python train.py --head_dim=64 --norm="layernorm" --init="uniform" --init_std_up=0.0211 --init_std_down=0.00367 --decay_fraction=0.612 --max_seq_len=1024 --dataset="wikipedia_en"
Each number is 200 + 40 x the weight over its row's rms, rounded and kept within 0 to 999. Layers, rows and columns count from 0. The size before them is the row's rms in percent of the matrix's.

# layer 7 attention query, 512x512, rms 0.0472, rows 136-191, columns 128-159
074,191,162,281,261,195,268,208,193,206,251,291,191,218,149,159,128,215,185,245,243,204,164,189,218,159,168,168,150,152,211,236,184
070,224,147,238,143,256,188,211,202,185,165,260,199,265,207,134,219,144,237,191,219,232,195,215,202,188,261,182,192,130,263,192,180
085,216,144,254,220,284,161,187,175,236,176,186,244,75,198,212,180,277,140,169,157,151,215,186,253,183,155,285,217,238,205,126,164
084,238,286,162,271,243,254,168,168,176,240,193,243,156,226,272,172,189,206,181,127,245,222,226,196,190,218,194,185,242,169,89,205
078,198,149,247,221,154,166,244,170,234,246,97,235,192,119,242,271,204,193,209,198,174,242,122,279,203,181,260,173,272,185,254,195
075,188,228,249,315,165,169,173,251,232,233,158,191,210,122,187,170,239,182,151,177,111,221,167,234,165,176,269,200,199,238,147,186
078,230,252,252,237,147,233,200,243,191,233,271,198,310,146,150,112,181,243,228,165,194,233,204,178,258,221,155,146,127,211,244,217
076,171,160,226,180,221,212,220,192,213,210,255,207,257,282,107,241,165,207,265,182,181,173,165,156,233,260,221,221,136,201,225,210
086,202,187,122,163,144,240,195,222,193,171,201,204,126,181,204,158,201,182,145,198,211,217,224,192,222,260,179,105,313,167,148,180
078,218,192,229,257,227,258,274,166,203,197,288,196,161,178,125,121,157,240,258,221,206,253,253,172,210,188,237,173,130,163,187,177
083,188,260,271,277,193,198,205,197,217,259,235,101,244,135,184,174,159,189,196,123,123,248,222,216,190,179,237,195,167,200,224,250
067,169,198,195,221,170,209,176,298,251,141,221,216,278,276,183,155,221,186,268,192,179,142,161,86,246,189,222,235,144,207,191,204
095,243,175,246,153,148,160,195,181,256,196,220,140,159,267,175,220,237,215,152,241,244,171,175,223,181,187,143,188,158,181,234,183
091,222,204,162,190,59,192,207,119,197,155,190,128,252,220,220,219,174,226,189,217,213,246,203,156,231,269,154,205,187,197,163,202
074,259,252,210,243,204,206,189,294,264,200,260,220,219,239,211,102,220,205,214,223,147,185,113,156,218,215,175,247,206,253,257,212
102,214,184,233,125,203,174,201,158,212,182,209,202,205,264,180,249,241,235,193,303,242,152,162,176,189,189,208,209,171,200,184,183
111,231,161,210,173,179,231,218,163,190,206,147,109,185,198,258,204,173,168,203,128,131,212,151,179,276,213,162,200,282,215,215,214
088,186,196,222,175,243,136,200,150,255,205,228,227,185,205,205,240,201,227,210,187,160,218,153,244,154,221,228,232,223,147,200,244
110,169,260,191,200,168,116,200,219,186,238,225,145,212,245,184,220,142,149,234,217,188,227,196,206,210,218,217,181,154,215,171,163
113,241,247,237,187,194,262,154,180,267,178,279,132,190,127,188,193,224,286,136,190,204,232,190,270,214,178,157,223,100,212,188,205
108,177,171,228,172,239,144,202,277,142,233,179,224,143,146,149,216,192,139,210,164,174,260,191,153,219,180,248,224,220,131,244,204
121,225,274,222,233,151,235,144,195,133,200,159,250,210,157,191,225,206,213,163,169,153,174,164,169,142,176,229,239,222,184,212,192
123,120,232,227,200,248,171,118,227,213,169,134,224,215,202,285,197,233,209,175,152,163,122,174,258,234,192,220,248,227,166,236,213
119,216,243,213,165,185,214,251,288,209,152,175,166,260,192,211,167,232,248,199,180,246,200,231,124,213,214,216,150,149,227,141,227
114,141,193,215,196,296,152,181,173,184,231,130,220,237,189,127,211,174,262,234,268,214,200,174,182,236,181,152,194,80,233,218,246
121,199,205,245,220,170,201,257,227,144,181,169,199,221,194,161,140,299,151,176,177,163,189,136,169,282,199,140,164,128,197,235,158
107,182,229,179,144,188,225,111,208,187,162,174,206,209,234,123,172,264,130,169,286,191,135,229,263,205,250,196,88,266,231,217,222
113,213,190,222,138,219,237,235,224,201,220,202,218,173,222,240,182,247,162,223,224,210,139,198,164,213,233,146,183,191,194,248,142
114,198,272,230,234,201,202,120,150,154,206,284,210,168,222,136,184,242,192,183,158,192,188,225,226,148,232,249,217,37,209,150,158
113,132,245,188,215,185,160,216,220,272,206,192,210,198,178,157,250,311,112,207,244,230,223,152,165,194,244,239,203,150,196,207,218
111,146,296,149,186,231,198,259,282,178,154,252,237,255,212,136,177,217,185,164,207,265,206,148,158,225,199,161,232,216,172,179,189
124,183,204,202,127,216,169,256,165,160,95,206,184,232,184,179,198,153,126,140,185,203,173,210,197,235,190,283,241,218,203,211,228
111,142,265,229,150,224,137,211,184,217,240,166,181,195,188,169,170,172,192,187,185,237,236,207,201,208,186,271,214,159,256,152,177
120,242,166,214,230,293,163,168,245,211,214,176,204,188,219,186,234,213,170,197,178,181,229,240,172,176,228,214,208,128,231,163,270
114,334,218,250,257,229,186,164,142,199,218,219,186,173,185,222,223,182,214,227,212,228,264,149,241,266,177,209,184,134,204,137,190
112,280,200,205,151,185,196,167,190,203,173,136,147,174,229,177,180,213,239,210,195,244,204,217,199,216,188,189,205,239,200,171,182
116,198,243,177,187,228,242,145,171,229,194,187,198,173,242,231,226,177,172,178,206,234,160,255,153,227,182,198,270,183,135,275,220
121,210,227,205,250,220,180,134,122,223,216,208,188,179,134,200,196,227,291,171,160,148,160,171,126,178,201,210,251,181,249,170,175
122,176,150,197,193,197,192,231,234,92,226,240,193,234,188,209,157,203,252,236,171,145,131,134,173,184,115,156,185,185,204,174,209
111,183,171,185,186,234,182,172,172,225,199,264,218,202,278,150,186,162,178,233,144,180,131,235,277,196,196,238,281,196,211,253,207
121,266,230,221,254,182,180,202,161,192,202,180,227,168,243,229,195,240,177,168,268,197,139,232,218,205,230,132,238,203,251,200,177
117,240,284,167,220,207,248,184,253,250,200,250,253,246,216,282,205,192,206,164,211,162,221,196,216,213,200,195,242,222,218,212,163
115,179,189,159,151,206,151,143,133,189,220,183,248,225,193,181,243,218,238,145,187,170,202,145,215,246,139,196,194,171,238,183,250
117,268,190,102,217,221,190,238,160,152,233,181,244,191,157,205,215,177,176,157,178,158,231,215,227,182,157,176,292,249,172,261,201
106,210,186,170,170,206,120,184,225,181,199,205,238,261,200,255,196,200,232,225,213,234,218,260,262,131,208,146,170,224,198,211,178
118,279,252,185,307,177,203,192,133,196,213,256,149,215,233,160,198,170,209,273,199,123,220,276,169,209,135,158,210,149,218,217,198
120,118,251,213,157,212,178,237,132,177,273,177,191,203,196,257,151,237,173,255,135,153,149,134,262,236,166,230,238,257,245,227,170
123,259,271,209,150,121,202,222,158,201,222,164,219,228,166,225,223,203,237,198,166,185,161,197,189,189,262,262,226,189,220,198,243
114,258,246,272,178,229,199,241,144,195,205,189,177,209,256,198,169,209,237,233,218,183,184,223,204,216,202,206,226,264,249,152,245
113,266,194,164,161,225,231,162,222,199,174,117,173,189,166,277,274,209,213,173,289,180,227,212,137,182,176,237,213,349,218,140,230
113,156,124,204,229,236,176,202,219,153,235,206,111,187,176,125,200,220,227,157,329,229,199,205,308,170,163,273,163,220,193,199,144
123,155,241,164,222,139,200,245,214,148,147,201,244,206,234,164,173,242,194,212,174,172,145,195,150,262,152,152,198,229,175,264,162
107,177,164,183,226,180,193,157,142,203,240,204,311,200,137,95,160,206,162,231,253,196,190,239,175,189,185,183,206,153,212,152,240
114,164,155,150,192,268,208,137,154,220,235,243,213,253,214,274,250,201,211,209,220,239,214,188,222,266,182,148,172,122,187,207,189
115,251,238,176,152,157,182,274,212,239,191,170,218,205,152,277,189,210,193,128,130,184,130,160,213,257,218,210,133,250,139,128,194
121,275,164,141,116,240,161,149,200,217,234,164,85,174,276,177,165,240,209,94,256,147,210,280,164,174,166,245,199,182,259,282,180
# layer 7 attention key, 512x512, rms 0.0477, rows 136-191, columns 128-159
076,199,189,138,215,245,171,237,127,213,207,162,223,182,247,253,209,110,257,161,144,231,164,264,206,213,204,206,273,104,201,240,203
068,177,222,185,239,109,192,243,129,258,282,203,245,155,187,252,168,189,222,238,231,194,146,219,141,256,186,84,246,140,167,231,186
078,161,197,160,131,162,226,230,202,191,251,107,112,221,179,205,207,188,159,173,213,164,234,271,135,164,254,238,215,229,160,299,191
092,182,136,239,204,232,217,133,348,184,196,186,210,147,148,203,182,275,155,200,219,184,290,184,213,178,211,258,120,270,217,206,134
077,179,175,200,116,238,257,247,131,185,207,280,165,187,300,184,233,136,205,132,194,291,277,129,191,220,232,136,215,163,246,223,222
083,191,188,160,174,211,188,308,151,266,225,257,206,221,227,230,265,105,148,203,178,200,145,218,136,238,153,185,241,126,194,292,238
088,294,173,199,260,203,214,284,137,254,227,225,219,155,214,181,173,150,192,234,212,286,134,268,87,185,216,190,270,178,195,240,231
072,141,192,249,190,195,152,154,209,209,243,176,264,179,153,220,182,259,108,193,233,224,227,196,232,174,163,201,194,235,127,168,116
083,222,168,201,207,171,179,122,202,254,196,215,167,279,201,218,140,198,191,159,176,175,267,273,286,186,222,199,279,221,265,208,185
078,176,229,188,224,196,198,225,137,215,176,176,167,222,233,256,203,128,230,245,187,196,133,207,181,202,208,127,232,138,249,199,232
072,218,223,149,164,214,175,206,226,242,238,220,204,216,147,210,146,182,147,249,174,164,237,139,180,166,216,211,237,191,163,190,205
076,195,234,196,138,212,237,167,204,137,111,170,174,231,122,188,205,246,184,134,191,225,179,174,212,164,241,162,195,285,196,140,161
087,149,192,197,195,320,141,237,246,209,207,219,160,177,242,229,175,155,153,182,204,269,183,242,203,207,196,262,276,236,138,199,190
098,255,142,218,246,198,292,263,196,209,223,184,182,209,255,154,194,155,201,169,214,235,191,247,177,196,198,132,195,103,232,232,217
094,217,168,182,158,189,220,168,260,174,191,178,171,268,206,147,142,210,61,220,181,248,221,113,220,155,229,180,144,263,204,152,182
097,184,143,158,101,248,243,176,188,188,106,126,215,205,182,199,212,205,179,120,197,199,208,207,211,207,251,214,200,218,202,204,139
093,265,217,167,247,258,218,190,243,205,201,245,204,173,178,173,121,155,91,236,207,118,252,219,269,225,241,260,209,172,239,225,79
119,175,225,244,232,168,203,221,105,147,248,165,264,216,176,227,172,221,214,217,129,179,213,109,165,244,216,222,248,147,180,160,239
115,206,222,193,230,111,268,298,224,257,223,160,214,184,176,205,207,256,197,174,139,152,201,208,205,134,265,199,174,265,206,154,112
107,262,169,226,163,151,180,141,200,176,173,280,152,187,235,176,271,225,228,154,168,216,235,188,186,163,230,233,112,187,204,185,262
120,238,129,227,151,208,146,219,217,186,250,209,175,193,201,201,186,206,166,223,183,132,165,213,181,285,184,205,207,208,221,284,163
119,162,293,213,240,215,221,179,190,166,208,180,208,265,224,163,253,188,211,190,182,178,181,165,247,133,276,246,236,268,245,215,174
121,199,246,197,258,227,205,182,195,252,171,215,198,243,169,266,142,218,252,179,164,171,158,116,225,233,150,259,280,191,152,163,244
120,178,232,206,195,244,241,247,256,285,169,162,131,197,147,212,257,167,243,219,174,261,196,185,137,226,205,287,250,148,230,245,217
114,142,119,190,196,265,248,156,233,104,228,186,254,282,199,186,249,236,236,225,273,161,175,177,156,187,212,194,230,307,175,203,228
121,220,274,262,179,217,181,196,182,116,109,232,189,241,207,247,237,191,197,216,207,184,200,165,239,239,189,163,189,196,236,153,194
109,183,239,152,205,237,238,170,173,248,181,160,177,202,186,156,229,290,140,196,277,185,206,129,105,205,276,180,167,162,177,185,181
119,178,173,225,103,198,252,262,277,176,272,220,180,250,219,174,172,205,102,197,240,182,173,232,161,191,226,182,280,241,240,274,166
115,108,268,243,188,199,226,222,183,174,224,204,230,199,203,211,149,225,241,198,166,180,173,199,221,97,170,147,92,161,262,134,138
118,193,219,199,88,226,195,212,164,252,223,161,175,196,117,135,198,214,199,198,236,177,263,138,200,170,238,226,156,216,182,221,241
114,165,179,171,177,218,233,218,221,218,186,228,257,248,179,152,202,237,134,164,222,237,174,172,217,287,208,178,279,169,161,179,207
123,170,198,136,155,244,100,273,147,201,123,252,220,241,211,198,268,228,137,174,213,172,185,138,220,225,190,263,225,154,165,202,216
114,167,199,247,201,174,192,159,162,148,188,192,104,132,147,133,216,209,183,155,203,252,236,180,154,199,189,191,225,168,269,272,223
122,222,228,264,199,193,241,164,222,219,172,166,233,194,272,154,213,204,177,101,203,157,232,201,192,236,269,240,160,175,252,227,232
115,252,226,319,207,275,204,154,151,230,200,254,209,155,183,218,189,174,283,139,160,193,257,210,260,162,180,151,210,125,240,264,174
110,239,203,202,178,151,174,163,176,204,184,198,154,203,240,187,175,246,257,176,211,183,219,236,160,236,178,308,203,187,235,210,210
119,228,229,249,263,179,313,220,105,244,211,179,213,175,157,218,167,257,177,190,211,200,200,275,196,150,154,225,197,243,214,280,217
121,206,122,216,225,243,233,167,190,215,210,243,150,150,133,201,240,274,215,159,167,156,168,103,218,229,191,153,176,215,256,184,188
119,251,156,158,160,246,198,283,174,119,214,187,233,222,173,169,177,204,215,180,160,169,203,161,113,170,172,235,252,256,258,158,232
116,203,132,210,187,226,170,187,186,158,214,180,258,177,200,209,201,180,194,176,194,205,208,159,177,240,235,123,250,121,215,200,152
118,231,192,236,221,156,190,124,205,246,153,251,227,201,264,251,167,196,237,194,225,185,98,188,200,222,222,213,231,195,207,260,195
116,221,233,116,172,191,256,188,200,261,207,206,244,198,215,218,178,168,167,220,266,171,198,190,227,209,214,192,217,236,185,222,217
116,226,99,168,225,176,180,136,111,229,236,259,230,226,243,169,256,159,256,157,195,113,205,156,227,237,152,227,201,246,224,232,184
122,263,172,156,169,207,172,125,152,151,228,177,178,161,195,231,265,132,141,201,205,138,120,246,202,184,219,195,219,191,214,289,202
114,221,140,137,214,184,207,203,266,182,231,226,246,163,133,159,208,156,191,265,163,227,179,156,223,170,218,122,192,253,228,232,163
116,133,211,226,174,219,189,140,176,153,211,254,231,204,265,126,178,212,170,227,139,155,228,177,152,166,185,171,235,151,207,176,220
121,150,182,227,207,168,171,206,203,189,238,190,265,145,171,249,167,203,189,248,144,152,221,163,148,168,186,238,263,179,123,235,206
120,253,191,207,140,165,223,151,234,237,208,163,281,202,162,212,238,212,222,215,183,165,160,250,223,175,243,258,214,301,208,86,207
117,201,211,224,174,106,235,150,176,197,215,142,248,232,170,238,175,277,234,167,151,177,183,164,164,158,174,200,176,222,241,202,186
114,252,261,213,127,188,234,179,200,169,255,252,116,173,157,269,210,208,172,205,286,127,203,260,163,239,214,189,170,311,149,173,219
114,196,195,200,171,198,190,209,214,242,230,205,162,184,209,188,198,208,197,195,281,159,191,196,183,165,207,254,192,128,191,196,187
117,151,240,205,190,179,194,202,223,195,168,158,187,241,219,233,201,236,161,152,104,218,191,287,228,245,188,176,213,274,152,235,185
113,193,112,175,177,138,175,164,211,181,194,204,177,198,248,220,251,176,227,181,243,72,156,150,157,278,185,218,139,188,223,221,239
118,258,165,199,171,249,168,166,205,206,139,216,288,186,253,274,179,121,132,174,263,217,213,211,197,177,178,169,253,168,201,201,203
116,199,193,191,158,201,161,256,151,196,209,124,151,185,212,276,195,153,242,197,141,212,183,240,214,249,237,237,165,282,216,213,172
124,266,213,160,135,253,129,199,255,211,191,221,146,206,239,187,170,190,250,139,225,158,201,242,228,157,197,204,159,188,247,178,196
# layer 7 attention value, 512x512, rms 0.0576, rows 128-178, columns 128-159
094,149,191,292,248,177,161,232,168,176,191,247,227,178,173,185,190,167,200,224,230,185,201,206,224,217,181,214,188,221,231,176,236
094,202,250,165,215,210,198,159,239,221,201,241,178,100,134,252,290,198,219,286,178,235,242,176,206,189,213,184,174,169,232,285,194
099,247,201,200,222,241,161,163,215,164,197,224,211,193,241,297,160,172,236,231,121,178,202,205,195,138,163,170,179,161,180,204,224
103,203,239,187,276,177,250,177,227,171,221,173,192,158,172,141,200,172,178,194,252,215,176,162,192,246,169,195,152,176,201,138,105
095,189,181,150,225,227,164,219,153,168,263,243,187,194,168,123,167,194,220,166,216,191,238,176,139,211,201,165,242,163,238,228,176
102,224,222,269,82,135,267,87,215,208,236,174,228,170,192,196,265,207,164,127,222,198,213,151,234,159,255,219,185,157,226,254,127
097,172,185,239,164,172,215,196,192,207,248,272,264,157,184,276,250,197,176,207,198,155,178,181,203,208,161,251,231,178,184,285,225
097,213,254,207,243,196,208,129,244,191,156,222,247,235,126,119,263,185,191,206,189,222,161,226,192,174,184,168,183,264,154,182,208
105,241,172,213,207,215,217,126,127,221,216,172,233,288,254,202,179,162,188,211,240,255,273,225,210,233,155,172,153,186,226,178,271
099,151,195,234,219,205,172,285,244,216,222,198,192,191,193,152,241,210,256,164,179,109,164,226,161,169,215,258,174,120,210,198,197
093,198,221,226,207,264,237,248,221,182,203,210,298,222,166,237,193,192,240,218,231,151,173,265,214,188,204,172,167,222,223,239,221
103,162,249,150,157,189,150,163,259,239,212,165,278,201,243,298,272,164,209,266,194,179,191,289,178,219,177,220,205,182,226,244,172
091,232,199,186,219,257,171,188,182,241,211,175,186,272,204,250,233,254,102,166,252,162,281,138,213,125,221,115,202,152,196,180,172
094,215,140,150,182,219,267,150,205,202,109,283,286,243,150,127,200,157,233,174,236,168,147,169,183,192,260,205,162,142,180,154,236
099,171,206,190,224,181,209,183,229,176,154,220,253,274,198,188,196,205,159,242,235,148,206,227,211,274,156,235,154,203,132,232,202
093,185,160,167,168,175,165,174,234,185,168,232,193,235,202,159,223,259,213,169,149,206,146,181,210,256,221,212,181,216,241,120,262
096,227,169,201,298,172,156,219,233,139,188,203,245,205,230,258,157,252,214,210,154,288,231,190,180,250,193,234,178,178,189,222,131
101,238,262,196,226,168,240,181,226,151,240,175,213,156,211,167,242,233,256,147,159,274,212,236,196,211,276,187,222,193,146,246,200
093,204,196,216,234,233,227,141,247,226,195,135,179,151,165,307,286,73,240,215,189,215,184,258,187,181,186,196,234,211,203,157,254
097,159,141,167,201,158,179,208,204,241,203,218,205,248,233,218,261,184,158,182,214,195,223,170,208,215,178,139,115,249,173,243,244
095,193,200,258,256,157,212,152,197,194,209,214,194,266,200,194,234,229,171,225,218,232,102,182,132,166,217,229,183,214,198,159,215
091,203,237,248,175,242,258,203,190,209,244,251,178,267,142,150,246,192,188,206,236,191,201,247,134,181,155,140,196,166,229,193,198
093,249,107,202,249,178,240,136,231,189,220,120,174,294,157,128,241,138,208,213,208,177,212,208,235,156,243,203,156,165,215,217,161
091,265,170,207,215,180,220,175,205,226,201,182,198,131,226,252,213,229,184,206,244,226,187,241,217,250,215,184,237,163,234,243,226
097,191,196,197,219,140,245,201,190,228,266,189,230,279,223,151,214,204,217,185,151,201,150,208,121,205,176,236,205,165,138,208,159
097,166,203,240,216,160,210,215,219,189,238,221,228,293,245,183,229,119,155,162,186,217,190,115,209,173,258,200,258,172,328,143,176
099,190,202,223,152,230,188,172,229,200,198,152,169,225,169,157,221,273,188,226,211,271,158,193,200,171,190,249,155,126,194,175,259
095,228,214,259,231,178,209,241,139,204,174,181,184,251,144,153,197,196,185,109,176,211,208,166,271,174,152,208,234,186,228,164,193
094,276,190,203,164,201,215,254,202,202,208,236,153,228,197,287,161,174,175,211,195,211,176,202,264,219,158,165,177,242,184,220,164
093,205,150,214,148,260,221,160,183,187,202,258,241,203,235,244,248,176,184,244,232,220,234,222,193,187,176,188,178,191,196,200,208
093,227,198,207,205,182,168,193,143,216,203,205,128,199,162,189,208,288,166,240,169,224,232,192,179,249,179,210,152,213,225,171,130
092,197,246,219,198,234,247,163,159,124,246,172,230,183,277,155,238,181,186,203,243,152,238,209,163,163,235,149,287,162,180,201,190
097,149,201,128,237,132,216,215,235,219,185,232,215,149,230,199,173,228,177,161,232,155,177,245,163,206,234,199,238,121,203,237,238
095,163,229,175,222,270,248,183,245,182,161,203,210,188,145,227,181,139,197,199,216,224,217,209,222,158,100,130,227,270,162,153,190
097,163,159,263,211,251,206,130,248,235,84,251,209,204,259,204,242,167,137,174,188,178,237,164,150,180,226,198,270,234,191,183,201
099,185,165,186,179,161,190,157,179,212,195,275,208,187,211,194,179,246,193,182,162,244,171,204,205,215,213,222,155,130,132,169,203
096,159,301,233,168,152,152,178,261,296,293,247,230,116,197,173,224,174,155,152,174,209,213,214,181,244,170,187,188,157,282,187,189
096,215,221,145,279,286,150,235,172,94,161,161,112,220,221,169,93,146,200,171,254,111,175,216,195,164,198,212,203,230,205,168,231
094,130,211,166,199,130,167,191,194,149,158,197,196,133,209,148,252,223,154,205,233,166,293,183,201,154,171,79,174,230,237,236,202
092,157,214,96,187,179,164,199,234,166,101,191,218,230,221,199,180,195,267,195,220,211,203,205,234,176,164,181,307,181,178,208,230
095,275,159,212,247,140,132,193,214,231,181,98,228,260,192,208,148,185,240,212,175,162,163,263,174,237,185,211,226,173,247,171,188
095,245,142,191,234,250,272,206,132,177,192,213,227,168,207,147,202,149,293,190,182,220,170,222,261,243,218,183,191,252,210,317,155
097,182,187,199,210,182,251,283,150,149,237,264,195,241,198,156,205,183,253,254,173,166,193,221,206,128,217,158,227,260,240,235,240
095,225,170,220,187,187,237,229,174,224,212,217,176,183,162,195,183,202,154,196,146,150,162,211,184,170,128,234,174,224,246,182,239
090,198,185,190,178,251,136,193,170,162,218,189,200,245,210,195,179,196,148,181,202,157,225,188,148,172,245,234,149,199,196,149,188
096,225,135,231,148,208,193,194,222,224,160,179,247,237,224,127,162,175,183,197,126,228,170,126,202,172,285,205,204,250,195,176,251
095,185,191,124,179,164,187,195,162,193,169,178,154,187,223,219,220,251,183,195,251,185,188,239,189,170,229,200,225,107,167,245,196
100,248,263,214,180,226,286,214,236,217,169,206,176,196,171,159,180,219,225,203,144,131,191,228,146,108,144,206,195,171,198,173,221
092,108,224,275,228,204,178,211,124,230,263,187,159,143,144,91,178,272,169,208,233,170,201,204,257,213,238,236,206,194,143,171,191
097,139,261,168,216,196,129,125,187,169,198,229,209,199,242,214,161,181,174,117,221,174,218,184,213,128,156,243,220,201,189,232,291
096,219,210,223,296,248,194,207,242,133,132,166,136,235,256,212,119,232,224,160,190,181,169,185,136,148,203,183,200,139,208,138,166
# layer 7 attention output (transposed), 512x512, rms 0.0485, rows 128-178, columns 128-159
094,217,252,177,174,191,167,165,182,208,245,196,248,212,202,194,170,198,222,177,192,206,196,224,249,193,204,144,221,278,190,157,269
094,246,180,130,207,245,241,234,149,203,223,133,167,195,262,209,189,184,239,169,228,225,151,249,219,192,148,200,228,222,244,170,144
097,151,200,180,207,181,151,200,180,214,215,165,189,231,191,236,182,304,234,208,270,225,193,205,207,221,198,155,210,181,210,218,144
101,205,223,202,131,127,153,276,129,214,221,191,256,259,187,241,226,253,239,148,282,179,141,188,222,185,261,213,224,102,230,158,262
097,209,261,170,220,223,153,194,190,163,213,257,272,220,236,289,266,156,214,223,163,196,257,170,218,221,265,257,203,306,129,181,169
100,174,202,216,247,150,229,228,245,162,241,234,200,182,193,212,177,204,180,221,216,173,155,203,176,216,150,184,148,249,120,189,155
098,280,238,122,187,197,159,219,304,220,183,218,117,232,228,214,177,193,226,192,217,237,209,234,216,189,153,219,265,244,213,123,166
097,227,216,235,156,179,171,217,121,176,223,147,204,187,204,158,166,172,209,202,200,240,228,200,230,216,207,199,139,280,229,179,180
103,234,204,220,252,181,197,207,245,227,166,216,188,172,214,120,243,152,172,263,167,130,216,302,182,208,173,215,223,130,184,180,177
098,155,159,162,232,185,247,186,131,190,234,246,255,224,199,165,162,187,127,264,230,246,254,223,162,195,252,161,150,252,154,234,221
097,264,197,196,102,136,274,243,178,171,223,210,126,118,235,130,242,252,159,243,211,304,199,192,221,264,244,218,130,222,159,168,221
105,202,210,231,197,219,266,213,152,208,199,205,168,154,232,213,124,177,261,218,220,115,200,154,167,270,175,165,232,141,187,241,217
093,199,218,238,248,210,214,235,119,227,123,191,171,144,148,258,180,216,238,176,205,155,163,206,191,295,229,229,197,208,196,211,246
096,242,248,194,143,144,122,202,204,215,223,204,140,134,170,178,210,149,188,232,165,177,156,232,234,180,238,226,202,179,188,214,174
100,265,241,180,221,155,228,233,183,219,199,161,233,128,287,252,248,161,219,191,222,177,203,231,253,106,240,191,286,166,212,177,183
095,201,219,277,225,176,222,165,223,236,274,237,107,231,205,272,207,180,205,132,204,184,156,185,254,268,196,212,199,177,145,204,151
102,131,236,243,212,209,164,245,176,225,225,131,228,176,192,175,155,191,220,267,186,196,184,159,207,208,180,247,228,298,194,198,235
102,205,180,160,204,218,199,178,192,228,222,150,192,204,185,274,159,226,219,264,161,156,192,187,235,230,242,250,201,213,214,127,166
095,145,172,203,140,170,201,248,231,240,167,141,196,242,267,157,175,258,166,222,266,197,244,110,218,216,177,158,174,204,241,129,164
099,184,183,214,176,187,171,241,234,257,217,218,132,156,147,222,155,155,156,205,178,221,244,220,279,172,246,216,199,265,181,130,197
094,172,227,194,154,222,315,183,189,208,187,201,245,207,244,237,201,219,190,247,177,172,195,248,222,175,242,128,215,272,204,202,136
091,217,308,200,177,223,181,163,204,192,201,163,111,224,257,141,203,264,190,194,225,140,175,211,211,247,310,131,223,234,186,234,130
093,214,252,192,193,90,205,142,144,200,201,206,252,181,191,208,210,227,218,257,150,243,161,170,235,140,222,225,218,183,193,221,226
091,145,190,222,193,209,127,235,200,200,245,173,144,199,210,149,217,224,290,175,253,213,201,139,271,206,172,229,153,172,208,218,193
100,231,262,211,170,175,230,204,268,169,134,207,196,191,202,226,100,230,183,211,168,133,203,217,231,226,177,292,216,250,210,135,214
097,211,220,166,183,158,285,223,138,236,250,176,125,122,210,186,167,215,185,263,242,197,220,297,200,177,170,161,142,268,180,228,210
098,203,181,187,172,218,197,220,195,232,206,233,163,216,241,137,188,169,139,152,199,215,257,243,232,177,216,233,192,176,194,260,185
094,176,198,170,142,203,172,146,298,140,170,281,211,105,320,200,150,168,175,218,189,270,94,226,129,209,235,239,166,219,248,199,238
094,185,215,240,139,112,265,113,223,165,214,114,184,165,202,147,243,218,249,213,249,185,191,225,140,188,273,186,217,174,227,199,207
094,182,189,194,197,203,170,224,189,250,165,221,151,212,221,219,275,159,206,237,150,172,194,176,205,243,219,235,239,247,200,127,249
095,205,160,220,256,208,197,184,215,170,266,139,144,202,198,107,78,212,206,215,191,199,168,212,198,188,213,231,174,140,170,207,180
094,186,184,230,217,142,210,216,210,226,145,157,156,231,214,249,142,233,194,247,201,233,144,208,202,203,191,206,155,161,230,188,153
097,277,176,169,139,216,161,252,142,272,190,181,109,161,149,201,205,161,256,180,197,206,243,232,257,228,211,290,204,129,216,185,176
095,278,195,162,193,162,217,191,195,202,254,199,139,271,243,209,267,245,213,179,222,197,151,221,182,158,222,281,209,282,233,203,186
097,194,265,144,264,195,170,251,158,282,245,212,221,237,134,179,239,188,148,215,189,189,208,256,245,234,107,197,137,259,227,282,194
099,241,275,187,250,191,196,157,192,212,207,157,180,174,128,207,265,244,218,175,223,153,263,245,244,184,139,212,178,266,247,216,153
095,231,218,195,201,161,153,109,179,232,153,144,143,243,230,236,161,163,177,212,264,232,159,276,231,270,145,229,133,129,190,199,146
100,194,165,158,218,192,154,200,158,222,234,205,193,186,217,235,211,181,203,174,191,248,214,230,269,260,208,203,184,296,139,220,224
096,194,162,208,205,190,229,180,173,176,124,198,169,260,225,222,154,215,258,189,217,218,199,143,195,173,228,221,245,263,163,171,207
094,228,258,220,199,248,172,139,238,324,205,170,144,197,166,194,202,158,152,113,207,192,194,142,170,190,271,215,140,280,169,98,184
098,102,213,161,199,297,180,260,223,218,252,184,261,161,204,168,184,148,136,237,179,176,195,221,225,227,183,226,269,231,196,171,246
095,187,188,206,280,194,249,243,298,256,159,201,244,226,236,207,221,223,198,214,150,204,186,190,162,304,193,200,236,157,143,106,220
101,221,164,153,278,229,194,136,240,232,88,207,150,208,199,261,205,247,229,190,170,197,175,260,176,232,146,90,160,229,140,190,221
098,94,201,169,265,195,225,154,233,243,214,213,205,212,220,187,236,149,202,185,229,185,161,150,246,227,237,170,208,221,139,226,242
094,215,176,250,238,188,207,139,173,174,158,182,182,113,151,184,155,230,292,213,187,255,262,205,205,213,115,259,214,195,157,281,238
094,273,214,134,191,168,189,164,157,277,221,218,185,203,227,299,300,161,163,177,239,218,191,261,124,204,110,162,288,276,183,241,143
096,200,216,268,160,169,222,181,142,199,169,203,222,169,236,234,146,177,180,188,162,264,217,233,179,257,236,220,193,205,232,203,305
098,233,163,219,142,180,172,164,264,226,200,125,145,169,170,208,173,161,203,200,211,242,202,283,261,281,176,171,163,208,204,258,178
096,278,165,191,263,171,134,251,157,212,177,188,327,235,174,212,226,175,151,235,183,234,192,209,207,238,159,93,185,151,253,181,189
097,177,239,230,253,216,188,177,178,194,205,214,172,178,157,147,285,252,207,162,289,158,202,235,245,303,276,175,205,157,243,176,136
100,274,215,204,191,204,178,300,207,234,209,201,236,210,207,153,264,147,220,254,158,217,238,185,262,158,252,247,245,168,151,136,255